Part of a small language model's weights: width 256, vocabulary 512.
Each number is 128 + 32 x the weight over its row's rms, rounded and kept within 0 to 255. Layers, rows and columns count from 0. The size above them is the row's rms in percent of the matrix's.

# layer 7 MLP up, 1280x256, rms 0.109, rows 368-420, columns 0-63
size [104  94  94 109 106  97 117  84  87  99  96  90 110  98  90  79  82  99 100  90 111  85  97  91 110 111 115  83 108  97  94 102 120 108  94 101 104 106 109  92 111  83 102  98  91 107 103  82 106  88  95 103  98]
[[122 127 162 111  77 143  66  90 108 105  43  99 151 125 154 146 110 126  93  88 100 109 100 103 123 132 104 148  93 184 104 133  76 129 161 109  90 113 119 152 157 165 125 170  92 126  61 135  92 100  97 169 113  89 116 122 154 171 122 184 173 122 153 159]
 [140  73 109 130 151 154  84 101 146  68 136 187 183 152 170  90  77  79 146 103 142  97  76 163 152 168 178 103 127 173 120 151 188  81 118  92 148 119 195 149 111 159  84  93 108 122  91 104 120 138 132 108 121 147 163 142  53 110 126 115 123 142 169 124]
 [122 176 133 177  85 165 135 193 125 145 131 135 179 161 168  77 158 112 127 132 110  92  98 125  83 106  98 140 129 179 135 128 129 127 172 179 119 145 159 101  74 128 107 175 114  72  76 139  72 152 147 161 140 153 156  72 100 123 165  92 177 160 157 124]
 [ 85  80  85 149 159 131 167  94 110 101 121 124 185 171 184 114 176 108  81 133 148 133  84 106  94 122 128 122 133 110 107 136 166 115 140 122  79 164 135 162  88 129  66 128 165 159  61 137  89 143 115 154 155 159 130 137  82 121  93 140 120 135 222 146]
 [ 42 136 107 148 181  69 137 138 140 146 129 140 171 165 208  61 142  86 110 128 136  96  60 153 150 131  58 150  65 143  86 152 129 171  92 123  92 217 145 155 125 134  83 141  94 133  78 162 115 143  85 148 128 138 126 136 127 101 114 109 169 119 139 120]
 [140 136  79 152  67 148  77 182 150 133 116  99 118 152  91  91 172 104 155  95 118 148  76  99 140 104 165  73 173 119 140  87 120  96 134 102 160 124 166 159  88 114 128 154 121  70 131 124 124 137 159 121 126  99 176 125  76 126 157 165 168 220 154 164]
 [145  90 161 135 116 120 115 108  93 118 135 130 183 120 101 110 100 146 139 111 142 140 118 122 160  98 112 175  38  57 160 143 164 120 177 135 175 100 115 209 161 150  91 145 120  82 132  64 147  86 162 119 144  83  84 104 117 143 175 154 134 153 128 185]
 [ 81 139 155 150 138 111 124 107 100 126 150 104 134 103 141 114 194  92 123 148 115 111 108 157 127 117  91 150 124  53  82 146 171 116 138 135 119 176 136  80 116 117  88 123 171 146  74 172 115 150 121 131 117 196 134 112  93  96  91 121 116 113  87 133]
 [165 150 186 115 120 147 109 156 153 148 115 151 148 129 130 126 174 148 130 119  85 173  81 129 151 116 191 105 149 108 145  82 149 172  81 103 169 157  98 194  83 138 117 134 186 113  96 139 101 150 197 137 129 126 112  42 113 149 124 133 158 165  99 172]
 [ 87 112 130 148 149 185 135 149 133 148 126 136 178 164 153 134 123 105 155 109 176 120  71 147 142 148 120 141 114 109 135 103 100 101  81 111 121 141 166 101 105 154  77 165 104  95 129 121  88 107 151  72  24  95 177  82 152 151 141 186 154 127 110 112]
 [193 121 108 181 118 157 117 110 153  90 109  98 168 202 115 154 144  97 186  92 208 134 115 107 133 114  92 134 154 125 144  88  68  81  87 165 138 129  99 127 157 156 105 127 142 169 107 135 121 175 123 116 114  95 115 131 114 111  94  95 117 154 144 126]
 [189 133 162 194 107 110 123 109 114 162 146 160 198 101 177 138  48 132 112 104  93 172 106 150 142 136 146 139  91  92 136  45 177 136 125 103 112 169  96 142 165 137  82 114 146 129 126 156  61 140 124 105 112 161 143 153 145 149 142  93 171 171 101  61]
 [157 107  85 113 115 153 121 102 116 105 112  70 152 201 119  40 151  94 106 140 154 142 134 146 121 145 138 168 105 132 173 128  99 195 100 190 102 165 116 132 115 149 134 139 134  92  88 154 128  99 123 146 145  60 120  82  86 167  96 102 115 177 168 129]
 [ 50 116 183 138 142 129 110 105 163  98 129 138 135 147  93 145  93 104 127  92 138 119  98 147 179 140 189 118  76 108 149 148 149  89  90  85  55 117 140 136 114 154 125 138  96 168  88 128 110 173 104 164  62 156 154  90 179 156 132 151 141 146 109 118]
 [144 132 107 108 183 127 119 160 146 167 138 154 126 119  75 128  72 137  82 124 100 117 137 138 157  91 177 102 131 127 190 126 147 157 115  93 116  87 137 174 133 131 104 156 126 143  73 102 157 116  50 131 106 150 191 122 146 148  82 118 167 122 102 164]
 [125 112  95 128 110 223 134 144 141 124 111 155 123 142 202 170 163 138 126 137 120 108  96 150 190  66 180 208 139 134  84 160 139 148 119 195 165 150 194 120 112 145 121 142  95 137 125 153 104  81 125 110  84  97 197  48  90  85  93 134 128 149 122 157]
 [107  89 140 139 136 172 168 150 122 145 104 148 153 135 117 120 143 126  50 119 147 108 145 126 146 147 124 140 139  65  76 198  34 116 193 150 111 142 118 181  79 136 103 133 141 131 137 138 154 133 106  62  88 130 156 133 139 166  99 148 101 149 147 180]
 [ 86 157 103 107  87 184  70 116 118 128 142 114 185 175 126 126 217 117 110  76 100 142 102 168 115 146 161 121 147 121 176  99  78 147 108 158 118 104 130 152 127 119 108 211 108 114 134 179 118 138 161  93  95 108  97 109 127 175 149  90 158 204 160  78]
 [169 100 108 132  87 150 136  98  59 101 177 109 131 124 133  88  52 129  78 111  86 105 139 174 174  96 127 105 114  71 134  71  97 142 140 148 144 185 168 145 115 146 100 100 193 103 158  93  75 111 134 129 134 127 175 115 151 158 131 123 209 105 179 161]
 [ 83 128 104 155 183 130 101 160 121 101 142 159 140  80 169  80 161 159 130 124  96 143  91 156 119  45  89 164 168 110 155 164 103  93 170 118 161 142 171 123 106 148 111 117 172 134  98 180 117  55 109 114 126 144 154 135 109 165 145 146 146 143 109 166]
 [189 125 134 137 147 114 108 125 146 115  71 116 141 112  88 136 127 110  74  71 117 149 143 113  92 122 111 165 129  85 144 114  87 134 143 103  99  92 156 180 161 137 126  97 125 149 117  68 127 146 170 120  92 124 157 136 200 191 111 194 170 179 142 140]
 [168 157 100 169 110 133 135 137 136 128 155 117 174 138 102 157 167  52 124 106 151 127 126 163 126 167 155 153 136 121 115 143 113 168 173 174 147 182 124 155 120 135 113 143 103 158 116 141 101 102  93  49 108 131 160 122 119  54 114 113 128  96 110 107]
 [ 76 151 101 165 152 139 107 150 126  76 123 111 163 169 121  83 203  75 141 101 126 185 137 140 120  90 121 115 108 135 151  27 138 146 138 184 169 126 158 126 142 124 122 169 135 124  67 220 156 156 188 114 111 142  77  45 188 141 193 169  84 189 128 152]
 [164 139 140 133 171 104  57 162 156 133 121 165 137 106 100 138 115 125 146  95 139 152 141 143 170 136 139 120 120 145 180  76  78 151 137 125 161  69 159 105 117 122 139 156 116 129 118 166 142 135 127  75  97 108 149 110 160 134 160 131 178 152 111 146]
 [ 91  78  77 142 167 129 106 137 170  79 153 186 133 155 171 143 182 144 118 118 131 157 100 158 209 160  90 138 109 137 106 108 125  80  96 198 146 131 203 142 173 139  71 140 154 126 158 198 124  52 122 103 145  98  95 110 133  85 178 117 114 126 105 127]
 [167 152 129 152 135 181  70 166 177 122 148 202 147 150 117 109 126 111 123 123 112 115 126 152 202 112 111 116 131 134 142  84 116 113 114 127 158 139 120 123 119 135 111 203 155 102 154 193 123 120 125  94 104 139 171 103  72 181 116 130 169 123 167  97]
 [141  97 122 159 136  93  82 127 114 142 143 121 169  77 139 203  77  66 128  48 101 147 121 142 180 189 101 157  82 155 106  82 117 134 150  94 109 163  86 164 145 157 116 135 153 145 139 137 156 167  99 176 105 155 188 129 149 127 144 109 171 124 154 149]
 [106 139 127 180  56  87 119  93 132 167 129 145 125 113 107 132  67 103 149 117  96 117 131 155 151 105 132 161  90 141 153 156 172  99 128 142 132  82 154 143 183 105 138 174  74 142 173  97 175 167 141 135 130 143 184 136 180 151 109 190 108 128 124 122]
 [184 167  88 167  98 118 117 108  73  85 106 114 179 150 126 115 129 158  95  87 189 124 119  62 116 159  91 120  47 127 130 100  66 106 174 166  37 174 138 188 134 178 104 104 177 127 156 129 121 134 118 141 119 100 142 130 117 151 175 155 127 124 126 174]
 [119  65 169 156 136 134 165 148 140 148 125 145 117 177 148 105  82 100 183 120  95 103 132 164  54 111 139 171 104  95 138 144 169  94  90 131  57 143 142  66  91 168  79 180  87 109  48 158  65 154 106 127 120 159 181  47 120 138 150 125 147 166 151 150]
 [109 113 147 122  39 163 126 131 164 173 135 112 103 147 126 124 158 132  79 121 100 119  78 137  78 126 173 132  81  95  93 144  92 136 126 106 137 171 179 169 101 116 125 184 136 140 121 156  81 124 124 171 142 116 177  76 124 144 126 165 140 115 161 178]
 [ 98 145  59 111 146 136 129 103  52 127  65  95 147  82 165 170  86 121 134 105 209 133  76 134 114 103  98 164 156  46 122 132 117 143 124 158 121 210  98 133 133 138  71 116 148 159  99 103 119 100 108 138 113  87 144 110 138 110 133 134  77 178 114 190]
 [122 179 117 158 129 174 150 159  84 106  74 141 179  95 172  54 147  92 130 125 176 120 143  98 101 125 130  98 139  84 158 129  77 165 159 116 102 171  99 165 194 155 131  97 160 140 117 147 125 124  89  71  99 112 124 135  95 155 140  70 112 190  55  99]
 [143  90  89 141 125  77 144 114 128 125  97  94 112  93  86 120 119 166 117 131 161 162 125 154  95  74 149 106 109 183 153 123 132 169  84 185 116 123 121 137 109 140 117 131 133 119 133 183 140  53   8  49 125  81 189 118  69 170  95 144  94 142 131 181]
 [134 140 108 161 128 134 140 109 116  61 163 148 120 117 122 121 187 143 103 120 110 151 106 183 171 118 111 133 124 151 118 132 136 133 130  59 164  83 177 177 151 130 108 136 132 135 106 176 136  82 130 144 129 177 107 117 133 145 145 171 158 144 156 155]
 [ 87  66 129 171 116  87 137 116 102 159 134 171 158 147 137 115 172  68 126 145 135 130  40  98 174  75  44 143 106 108 114 131 166 169 124 112 107 130 156 119 119 163  84 118 136 185  62 103  89 102  84 111 160  84 126 117 155  98 129 131 131  82 144 127]
 [ 93 179 128 142 122 137 124 121 115  80  92 176 147 173 187 152 205 124 127 108  97 130 142  93 203 116 104 112 122 112  94 160 124 132 143 149  94  99 172 133 110 137  80 148 128 125  91 169 143  86 133 142 110 147  93  85 125 167 128 116 118 158  98 196]
 [111 125 111 119 136 138 129 178 114 107 125 203 151 111 152 115 115 165 130 124 180 160  90 108 108 102 132 143 144 151 149 103 109 129 147 117 153  75 153  95 126 183  96  87 145  91 138 176  79  96 131  50 103 150 149  87  85 201 135 123 186 174  88 101]
 [ 87 160 151 151 173  71 168 123  98 102  67  84 184 146 208 106 195 107  37 100  80 120 123 114 116 101  92 162  63 133 127 130  46 165 173 158  71 124 127 131 106 123 101 136 121 134 118 178 149 159 118 160 122 110 161 109 128 145 103 124 161 207 124 124]
 [177 111 117 165 121 178  97 121 118 137  90 166 156 167 123  83 101 103 174 108 165 162  99 187 134 159 108 101 137  65 179 115 161  56 148 154 112 134 166 166  79 140  87 191 200 115 127 155 112  91  69  85  89 122 114 153  95 146 169 114 129 123 163 124]
 [ 96  84 169  92 175 161 146 121 122 127 110 176 123 152 167 180 146 114 129 106 160 156 114 188 167 169 118 126 107  69 108 137 173 147 127 100 120  98 151 130 120 139  85 131 114  91  73 114 128 119 111 158  88 149 114  99 172 121 105 140 121 140  94 192]
 [163 118 139 126  94 141  91 145 171 112 170  99 158 127 161 167 145  70 159 109 125 115 141 128  88 119 106 178  88  33 120 135 166 107 216  76 124 153 132  85 110 119  80 171 116 186 126 155  78  92 121 163  72 168 142 122 102 123  85 170 151 190  90 122]
 [131  99  96 134 118 132  96 180 123 132 142 142 140 135 147 151 120 120 153 111 139 158  83 120 155 120 162 153 144 126 208  98 166 103 122 174 156  66 182  87 135 116  94 165 117  93  53 174  79 126 102  75 130 144  98  79 123  79 132 143 139 138  76 121]
 [119 168 136 135 127 163 133 115 102 129 161 180 188 203 130 166 173 155 139 135 161 171  99 127 152 120 110 154 122  82 167 139 109  94 132  88 116  86 118 143 153 107  77 202 141 123 100 134  71 124 159  64 121 126 121  98 144 152 170 185 160 129 144 167]
 [135 118 134 142 195  91  99  99 120  57 104 167 102 115 141  49 115 134  92 109 135 142 138 138 184  93 134 127  92  89 108  67 115 164 168 121 142 148 123 135 176 108 114 123 173  99 100 126 143  79 131 100 128 164 164 117 122 177 161 180 130 120  94 102]
 [110 169 166 133 170 107  76 202 178 158 128 113 117 187 130 165 122 153 114 120 188 106 109  86 160 105 164  89 151 114 128 116 121 119  85  46 167 133 114 109 112 127 138 160 123 148  77 155 119 148 200 117 109  63 128  95 157 143 170 134 132 131 102 130]
 [132 181  97 110 103  96 166 102 166  76 114 117 156 120 132 162 174  67  84  87 116 133  83 113 169 152 127 151 103 115 150 133 127  88  97 112 147 211 126 151  97 122 116 130 133 119  96 140 161 181 151 133 136 111 180 124 124 117 105 153 197 139 174 159]
 [143 150  89 143 124 173  84 111 100 141 143 164 165  78 123  70  74 152 122 132 102 127 104 165 159 109 146 127  55 126 110  62 190 118 170 139 126 171 117  83 120 122 107 153  73 110 118 162 117  60  80 118 118 134 146 116  37 165 144 116 139 145 122  85]
 [157 105 126 188 154 140  47 187 121  87 124  99 158  73 138 116 180 157  90 145 112 150 110 168 133  44 119 104 178 152 123  73 176  89 107 117 110 138  85 115 115 115 134 121 128 157  78 130  85 126 112 133  94 146 173  88 191 163 114 131  85 128 138 156]
 [168 106 166 147 131 159  94  81 149 165 104 206 134 148 147  68 160  85  93 128  82  78 147  63 147 122 113 135 133 171  96 186  91 160 140  78  50 134  88 101 164 103 119 182  85 140 151 134 135 106 165 103  74 111 127 130 146 115 163 138 153 135 129 142]
 [109 105 159  81  87 210 113 161 167 112 131  93 135 142 157  83 129 121 137 123  96 156  95 171 100 120 132 217 154 126 132  63 138  99  88 181 100 122 118 106 146 118 127 129 127 133 132 148  63 121 144  92  92 160 147 100 163 142  54 105 106 146  95 105]
 [155 198 116 205 157 118 102 140  75 112 144 153 185 177 102 119 118 121 134 125 136 134 138 207 112 128  82 156 136 131 107 116 123  94 122 171  88 131  66  91  97 111 145 172 165  95 177 137 143 128 159  92 105 103 103  58 119 155 220 121 129 122 120 120]
 [147 101 117 133 118  93 146 141 118 133 102 141 155 164 114 105  90  69 150 124 135 119  65 145 151 154 111  91 124 122 110 104 140 114 112 156 125 144  80 153  79 135  82 145  78 108 124 130  67 126 116 122  85 170 145 142 109 126 159 154 168 146 134 178]]
# layer 7 MLP down (transposed), 1280x256, rms 0.103, rows 368-419, columns 0-63
size [100 114  96 117 104  92 121  86 102 121  93  79 116  94  81  87  84  86  93  78 109  76  88  86 112 133 122  85 101 100  86  92 119 103  87  94  92  99 109  79 102  85  98  82 108  98  99  91  75  82  87  89]
[[170 133  83 126 103 135 140 119  92 132 165 118 112 110 114 118 135 150 122  76 127 154 108 128 111 142 131 151 140 119 201 125  58 119 196 131  81 176 142 138 144 179 147 126 176 103 141 127 135  68 123 142 180 127 130 132 151  99 138 141 164 122  80 116]
 [177 148 118 152 147  49 134 145  97 150 132  98 134 174 139 134 239 175 116 106 116 195 138  56  79 110  86 187 108 156 133 136  46 121 122 100 126 105 138 127 158 150 100 164 134 129 134 101 105 108 155 115 149 102 136 115 201 165 120 147 147 172 130 192]
 [166 135 173 152 155 100 153 107 106 110 165 120 141  73 125 144 119 142 147 164  72 145 151 147 112 119 110 142 170  98 139  84 128 167 159 156  91 115 114 167 216  92 145 115 142 143 107 153 117 139 142  99 100 124 126 111 113  76  61 159  93 146 124 113]
 [183 162 175  77 107 163  69 132 144 129 130 156  84 106  65 167  82 133 150  89  69 111 155 158 167 122 123 144  89 109 197 137  81 119 127 123 166 103  86 113 167 137 165 128 108 120 164 117 121 126  99  95  83 102 136 109 118 145 157 165 124 160  99  96]
 [145 120 151  73  98 142 111 117 120  48 112 133 102 123  93 104 115 112 167 122 117 161 176 153 159 103 147 123 113 131 121  86 124  96  84 139 121  78 143 148 201  85 149 147 172 125 137 151 157 153 110 126  85 113 133  65 130 207 176 153 175  66 177  59]
 [101 142 137 127 192  90 137 109 127  82 150 103 134 166 141 110 130 127  99 125 147 118 208 141 119 145  75 130  86 111 125 101 139  96  97  83 121 175  74  99 123 115 146 130 126 109 214 197  97 155  77 126 192  54 124 177 129 163  99 140 108 100  84 136]
 [168 102  96 153 111 157  77 110  86 154 137 197  98 147 101 187 118 186 163 120 160 124  91 172 154 176 141 159 163  84 175  71 105 130 166 157 137  89 136 100  85 147 143 116 135 105 121 133  96  62 126 190 107 123 143  52 176 124 105 138 103 148 173 123]
 [112 141 113  94 142 121 119 189 139 119  58  88 155 169 178 117 101 185  96 124 132 104 124 148 149 164 125  82 172 145 164 183  34 169 116 114 157 161 131 134 154 134 151 114  74  67  75 115 156 155 143 168 106  71 105 106  93 144 151 122 113 175 153 129]
 [151 114 149 126 124 151 104 143  77 133 114 147 123  60 115 119 122 172 179 161 147 165  99 170 109 115 108 135 128  98 130 167 169 133 119  91 126 107 125 133  84 128 115 109 153 116  64 136  94 104 102 109 159 140 206 104 153 125 145 117 123 144 106 172]
 [169  65 126 130 170 129 114 134 139 143  69 140 116 103 143 167 143 108 135 166 162  91 121 145 162 102  66  49 169 130 129 163 170 126 155 173 158 105 110 117  35 125 131 149 141 133 102 166  86 118 138  71  92  90 136  86 137 171 147 116 130 145 166 171]
 [176 201 115  37 119 162 145 117 155 125 159 155  80  84  73 143 107 126 151 116  93 100 111 133 152 113 156 136 129 120 113  92 131 166 133  96 126 188 168  95 129 172 179 131 160  90  85 143 169 173 104 122 175 172  88 158 111 119 163  78 152 154 114 156]
 [ 42 103  93  99  73 132 168 194 117  94 113  65 122 113 114 127 144 151 125 133 125 153  71 118 151 108 104 118 184 191 113 129 112 165 178  71 134  96 165 152  64  73 123  68 133  96 169 155 146  94 170 148 124 127 151 183 172  67 145  67 177 139 147 134]
 [170 118 193 181 149 137 106 169 134  67  95 140 120  93 144 124 140 109 139 132 158 124 108 129 165  79 127 148 138 160 140  76  70 231 139 108 124 103 105  41 116 119 113  96 107 131 104  91 130 179 125 110 136 107 216 170 150 115 117 159 145 131  94 147]
 [160  79  90 132 157 123 116 123 131 149  89 129 109 127 130 203 161 144 138 183 106 119 169 130 127  99 149 166 145 108  75 167 186 105 107 150 100 128 116 130 106 142 109  84 125 137 175 115 125 167  92  83  92 107 150 147 118 133  97 182 119 160 158 186]
 [113 136 162 132 162 144 151 139  93 123  83 162  98 108  90 124 189 117 122 155 145 130  90 130  78 120 131 157  75 139 120 138 125 193 107 160 130 123 114 123 119  95 154 135 199 152 171 132 168 124 105 108 179 130  73 109 117 198  66 103 157 131 141 138]
 [128 134 188 146 155  91 134 105 140 131 199  84  91  81  53 124  99  94 107 105  82 155 109  63 125 137 165 143  63 134 162 178 147 152  89 112 152 154 156 146 176 135 118 120 176 122  72 136 157 129 110 155 191 169  89 115  90 135 171  90 101 176  92 114]
 [101  91 154 128 126 120 128  95 138 110 132 183 112  90  90 169 125 115 128 192 123 110  89  73 152 132 193 122 138 149 132 148 145 170  62 105 111 166 187 141 174 136 180 116 130 123 146  93 170 130  89 148 110 166 117 144  96  70 113 127 123  97  75  86]
 [107 118 146  90 112  66 123 123 122 126 178 108 122  93 151 127 173 126 194 118 137 104  59 123 101 160 123  68 132  71 163 147 118  92 166 140 126 156 105  81  88 160  91 138 120 153 100 120 110 106 116 175 127 160  84 128 140 189 135 103 134 110 126 189]
 [129 103 151 115 138 145 151  98 134 122 120  60 116 165 139 124 114 115 168 194  99 116  71  70  94 143  80 101 134  93 133 114 162 132 161 163 121 107 134 143  97  91  73 197 138 130  84 161 157 115 142 118 215 127 133 135 135 144  97  79 136 168 149  99]
 [134 115 111 133 138  96 167 151 119 173 148 157 116 139  84  74 117 183  49 162 146 136 175 143 129 110 152 126  88  86  87 154 169 140 149 144 137  99 152 128  71 113 124 114  95 120 143 115 235 191 127 173 105  53 189 160 149 160 176 160 108 117 146 118]
 [137 100 144 148 103 170 128 152 174 135 139 168  95 156  78 171  65 125 167 112 153 108  91 149 142 161 173 153 140 115 152 116 121  58 107 127 133 122 155 123 117 124 115 105  78  59  72 127 140 114 139 108 111 115 118 144  89 164 131 120 107 107 130 147]
 [185 107 196 126 100 130 105 116 149 161 118 142  89 126 195 131  89  56 147 161 116  70 123 158 102 132 195 166 164 153  61 153 144 119  99 147 184 146 107 132 104  99 131 132 124 151 123  90 114 153 119 110 120 199  59 131  86 107 115 141  96  93  93  66]
 [132 120 144 139 163 123 157 209 112 127 121 109 114 133 140 174  94 162 104 168 125 137 127  50 150 160 104 137 193 110 153 131 127 177 215 137 164 148 112  97  79 144 104  99  72 158 112  96 117 129  96 177 136  82 144 119  88  88 101 169  83 127 108 116]
 [144 133 145 117 169 154 181 142  99 117 149  60 124 146 178 106 182 183  45 146  64 132 112  79  85 111 125 131  96 136  93 102 112 159 146 130 106 178 118 148 137 105 129 115 152 176 116  72 144 102 132 183 155 122 111 178 113  96 114 138 136 124 171 177]
 [156 131  68 149 122 154  65 168 176 130 102 118 124 174 112 129  86 110  91  97 153 136 119  94 160 116 155 127 160 168  80 125 127  69 100  93 145 132 191 172 136 131 103 167 130  98 124 168 111 103 166 108  81 129 104  73 108 136 122 152 154 102 128 184]
 [100  86 127 117 110  95  76 189 170 157  80 130 170 119 162  69 126 154 108 137 114 156 146  82 155 184 112 126  98 112 115 154  99 141 136 116 118  74 193 120  93 157 153 188 147 110 168 114 116 138 142 117 133  70  93  93 118 190 108 131 169 126 175 141]
 [115 164  82  96 147 179 163 127 121 113 112 177 161 166  97  87 192  93 196 124 129 144 178 160 136 124  89  89 102 159 138 101 156  79 148 130 131 148 141 169 160 131 134 124 134  84 123 119 129  87 121 113 154  69 122 139 145 146  79 113 121 145  53 147]
 [146 149 127 166 136 117 156  92 143 106 184 103 138 160 191 142 129 125 114 122 157 153 101 142 161  83 142 101 156 112 105 180 121  89 114 102 171 152 114 174  88 110 178 137 154 162 105 100  94 131  67 106 124 150 106 143  77  73 128 177 108 129  90 124]
 [121 161 127 192 148  94  93  97 106 109  81 139 109 126 140  92 106 159 103  82  79 162 142 106 152 145 221 121 117 103 122  67 122  94 119 136 154 122 102 120  82 136  90 108 173 109 126  65 111 157 132  86 164 148 155 210 103 159 160 155  91 100 144 128]
 [ 91 135 136 145 164 156 171 133 175 110 133  59  95 127 135  87 103 149 146 167 144  82 170 100  95 117 128 124 149 168  76 100 144 109 154 148 246 154 152 110 103 100 151 108 105 133 151 114 109 165  94  92 163 115 164 188 174 104  68  70 152 102 167 139]
 [ 97 114  71 102 152 123 132 155  93  97 100  82 140 132 132 146 131 120 159 103  99 119 156 119 150 121 160  98 163  51 134 150 142 165 148 115 162 145 135 110 113  81 154 158 102 105 146 120 111 102 167 105 164  77 172 129 164 111 102 142 153 108  79 104]
 [131 166 189 160 199  86 109 138 130  67 134 172 119  68 147 141 105 182 148 140  68 117  96 169 142 140 111 112 120 131 127 111 174 160 159 105 123 185 186 218 146 154 142 137 163 163 144 100 134  98 125 177 117 119 132 168 118 109 131 111 130 149 146 143]
 [120 109 137  96 134 137 181 123 115  98 140 189 197  90 143 160 188 157 181 143 116 154 114  77  92  89  78  94 114 168 136 121 173 154 165 129  96  86 104  82 181 137 143 104 138 120 153 204 182 102 108 113 113 120 105 101 135 116 157 148 113 137 115 167]
 [ 38 154 143 129  57 153 173 146  93  77 135 166  98 113 160  94 122 111 145  74 120 121 101 135 123 135  92 175 131 113 147  41 155  50 164 101 142 116 128 116 206  96  86 145 124  60 109 100 139 152 128 136 105 109 103 194 167 132 154 144  94 127 165 128]
 [141 149 126  99  79 137 109 104 121  77 165 116 140 116 133 116 134 172 132 169  68 100 100 143 123 119 126 144 167 122 135 118 116 164 144  98 109  88 145 113 139 135 137  99 143 121  63 230 156  94 111 153 133 152 123 104 121 134 147 197 172 102 126 158]
 [204 180 107 136 115 154  62 140 186 131  84 150 117 133 105 111 100 146 150  70 123 128 196 160 125 178 123 129 193 133 170 122  97 113 151 130 127 110 147 130 135 103 225 189 142  94 189 174 141 150 148 111  78 121 147 122 169 164 153 137 136 141 176 159]
 [184 136 104 109 174 104 121 142 124 143 133  91  82 143 131  92 125 108 128 100  70 104 109 106  85 157  97 114 130  71 122 106 109 166 152  83 140 100 164 126 101 133 115  71 141 131 137 147 145  95 132 124 163 169  90 107 134 122 150 155  94 142 150 148]
 [128 128 146 166 158  98 123 137 136 179 151 142  82 106  81 160  76 120 102  96 183  95  56 191 176 185 148 151 107 201 144 186 132 154 135 166 135 170 127 147 148 168 132 187 105  55 161 124 112 181 141 133 122 122  88 171 103 140 140  92 163 217 158 131]
 [122 115 143 178 144 131 195  90  93 115 100 102 145 180 122  97 159 138 151 118 121 126 133  78 105  95 150 150 127 125 141  74  99 115 141 207 105 180  68 124 172 123 134  93 154 146 159 124 201 123 101 170 103 120 114  97 127 190 156  96 139 159 111 166]
 [163 132 130 145  99 147 107 137 102 125 140 166 184 132 173 174 157  60 114 144 136 146 143 148 186 134 101 138  83 126 104 159 121 110 155  80 121 121 111 145 143  92 136  92  68 116 106  88 183 155  91 102 153 145 116 150  88 132 114 124 116 174 136  77]
 [ 80  90 143 113 146 121 146 146 133 194 144  71 177 117 182  95 137 122  81 150 109 124 115 157 160 182  93 119  83 159 166  72 135 209 152 108 116 135 196 107 148  93 100  84 169 116 174 129 101 173 121  85 158 146  68 175 155 119 155  79 171  96 218 134]
 [150 110 161 125 131 156  86 186 156 115  94  75 127 116 166 131 144 110 107 134 156  89 205  88  64  95 100 169 114 151 107 151 146 120 101 174 104 102  98 109  78  98 156 170 135 136 144 120 147 201 191 136  92 211 135 120 123  71 112  61 169 169 161 155]
 [151 122 138 113  56 175 122 169 105 117  87  73 147 130 196  98 103 125 104 151 107 159 123 136 149 121 112 124 117 140 169 127 102 120 162 134  59 131  93 183 169 106  95 121 158 107 175 105 135 117 111 157  99 102  87 140 102 166 109 159  81 102 131  98]
 [ 88 118  86 104 139 156 128 157  96 130 138 106 188 151 115 127 116 162  74 117 114  93 130 134 176 130  96 125 104 135 106  93 124 166 114 141 152 100 126 152 140 130 129 146 180 134 126  81 103 115 132  85 176 107 121 102 148 100  83 150 133 171 111  96]
 [150 105 137 118 120 139  75 110 118 113 114 150 157  90 131 141 149 116  96 140 158 117  83 160 235 149 123 117 118  86 106 149 156 103 193 115 120 102 144 154 175 119 125 152 111 166  94 116  99  77 184  85 131 151 158 138 122 135 130 128 118 104 130 127]
 [ 68 140 108 123 149 156 104  55  66  91 146 142 151 128 113 135 191 160 130 139 108 116 145 161  84 147 158 127 103 108 103 138 153  77 125 126 113 129 120 157 126 129 163 183 119 179 105 149 166 103 129 104 173 154 161 120 156 109  85 117 123 156 227 126]
 [102 135 123 128 101 180 162 180 116  88  72 103 103 137 100 144 105 148 148 153 104 120 101  88 144  96 142 172 149 119  76 121 175 148 133 129  83 180 106  94 137 130 145 121  93 136 170 132 125 147 160 177 126  78 181 115 169 104  47 127 157 120 157 112]
 [ 68 171 107  92 131 153 232 124 132 143 137  96 104 110 100 129 165  96 131  94 103 141  86 122  51 172 107 108 177 153 133 151 112 153 145 119 122 102 148 169 118 147 148 163 131 115 107 200 129 156 142 181 164 105 146 132 173  85 164 169 140 159  84 145]
 [131 114  99 114 126 141 118 140 155 137 126  95 142 123 150 111 124 126 113 119 114 100 143 171 160 123 156 123 126 165 143  85 100 116 108 110 124 163 144 150 130 137  94 127 122 127 126 107 123 117 138 108  84 109 160  92 154 165 147 125 126 143  90 156]
 [ 69 134 123  77 123  67 123 161 133  89 131  44 140 145  94 164 131 150 116 136 152 154 102 142  94 170  88  91 104 140 112 106 147 127 134 148 181  95 123 117 154 121 118 115 158 207  90 150 196 174 145 142 145 186 159  63  94 143  76  95 147  87 115  64]
 [106 108 118 167 133 190 154 148 136 144 176 140 136 159 142 115 146  96 132 137  84 121 100  92  62  84 175 152  68 175 106 128 124 153  77 117 142 133 174 128 171 148 100  74 134 114  88 159 149 122 101 147 103 128  93 128  77 126  66 110 115 140 133 139]
 [176 103 132 164 100 169  84 143 123 118 154 127  68  97 158 102 170 106  61 138  91  97 157 123 177 195 141  99 153 107 125 135 166 106 168 161 126 150 112 117  46  97 130 145 144 140  99 157 151  97 158 148 210 175 131  76 135 158 183 199 146 138 110  96]]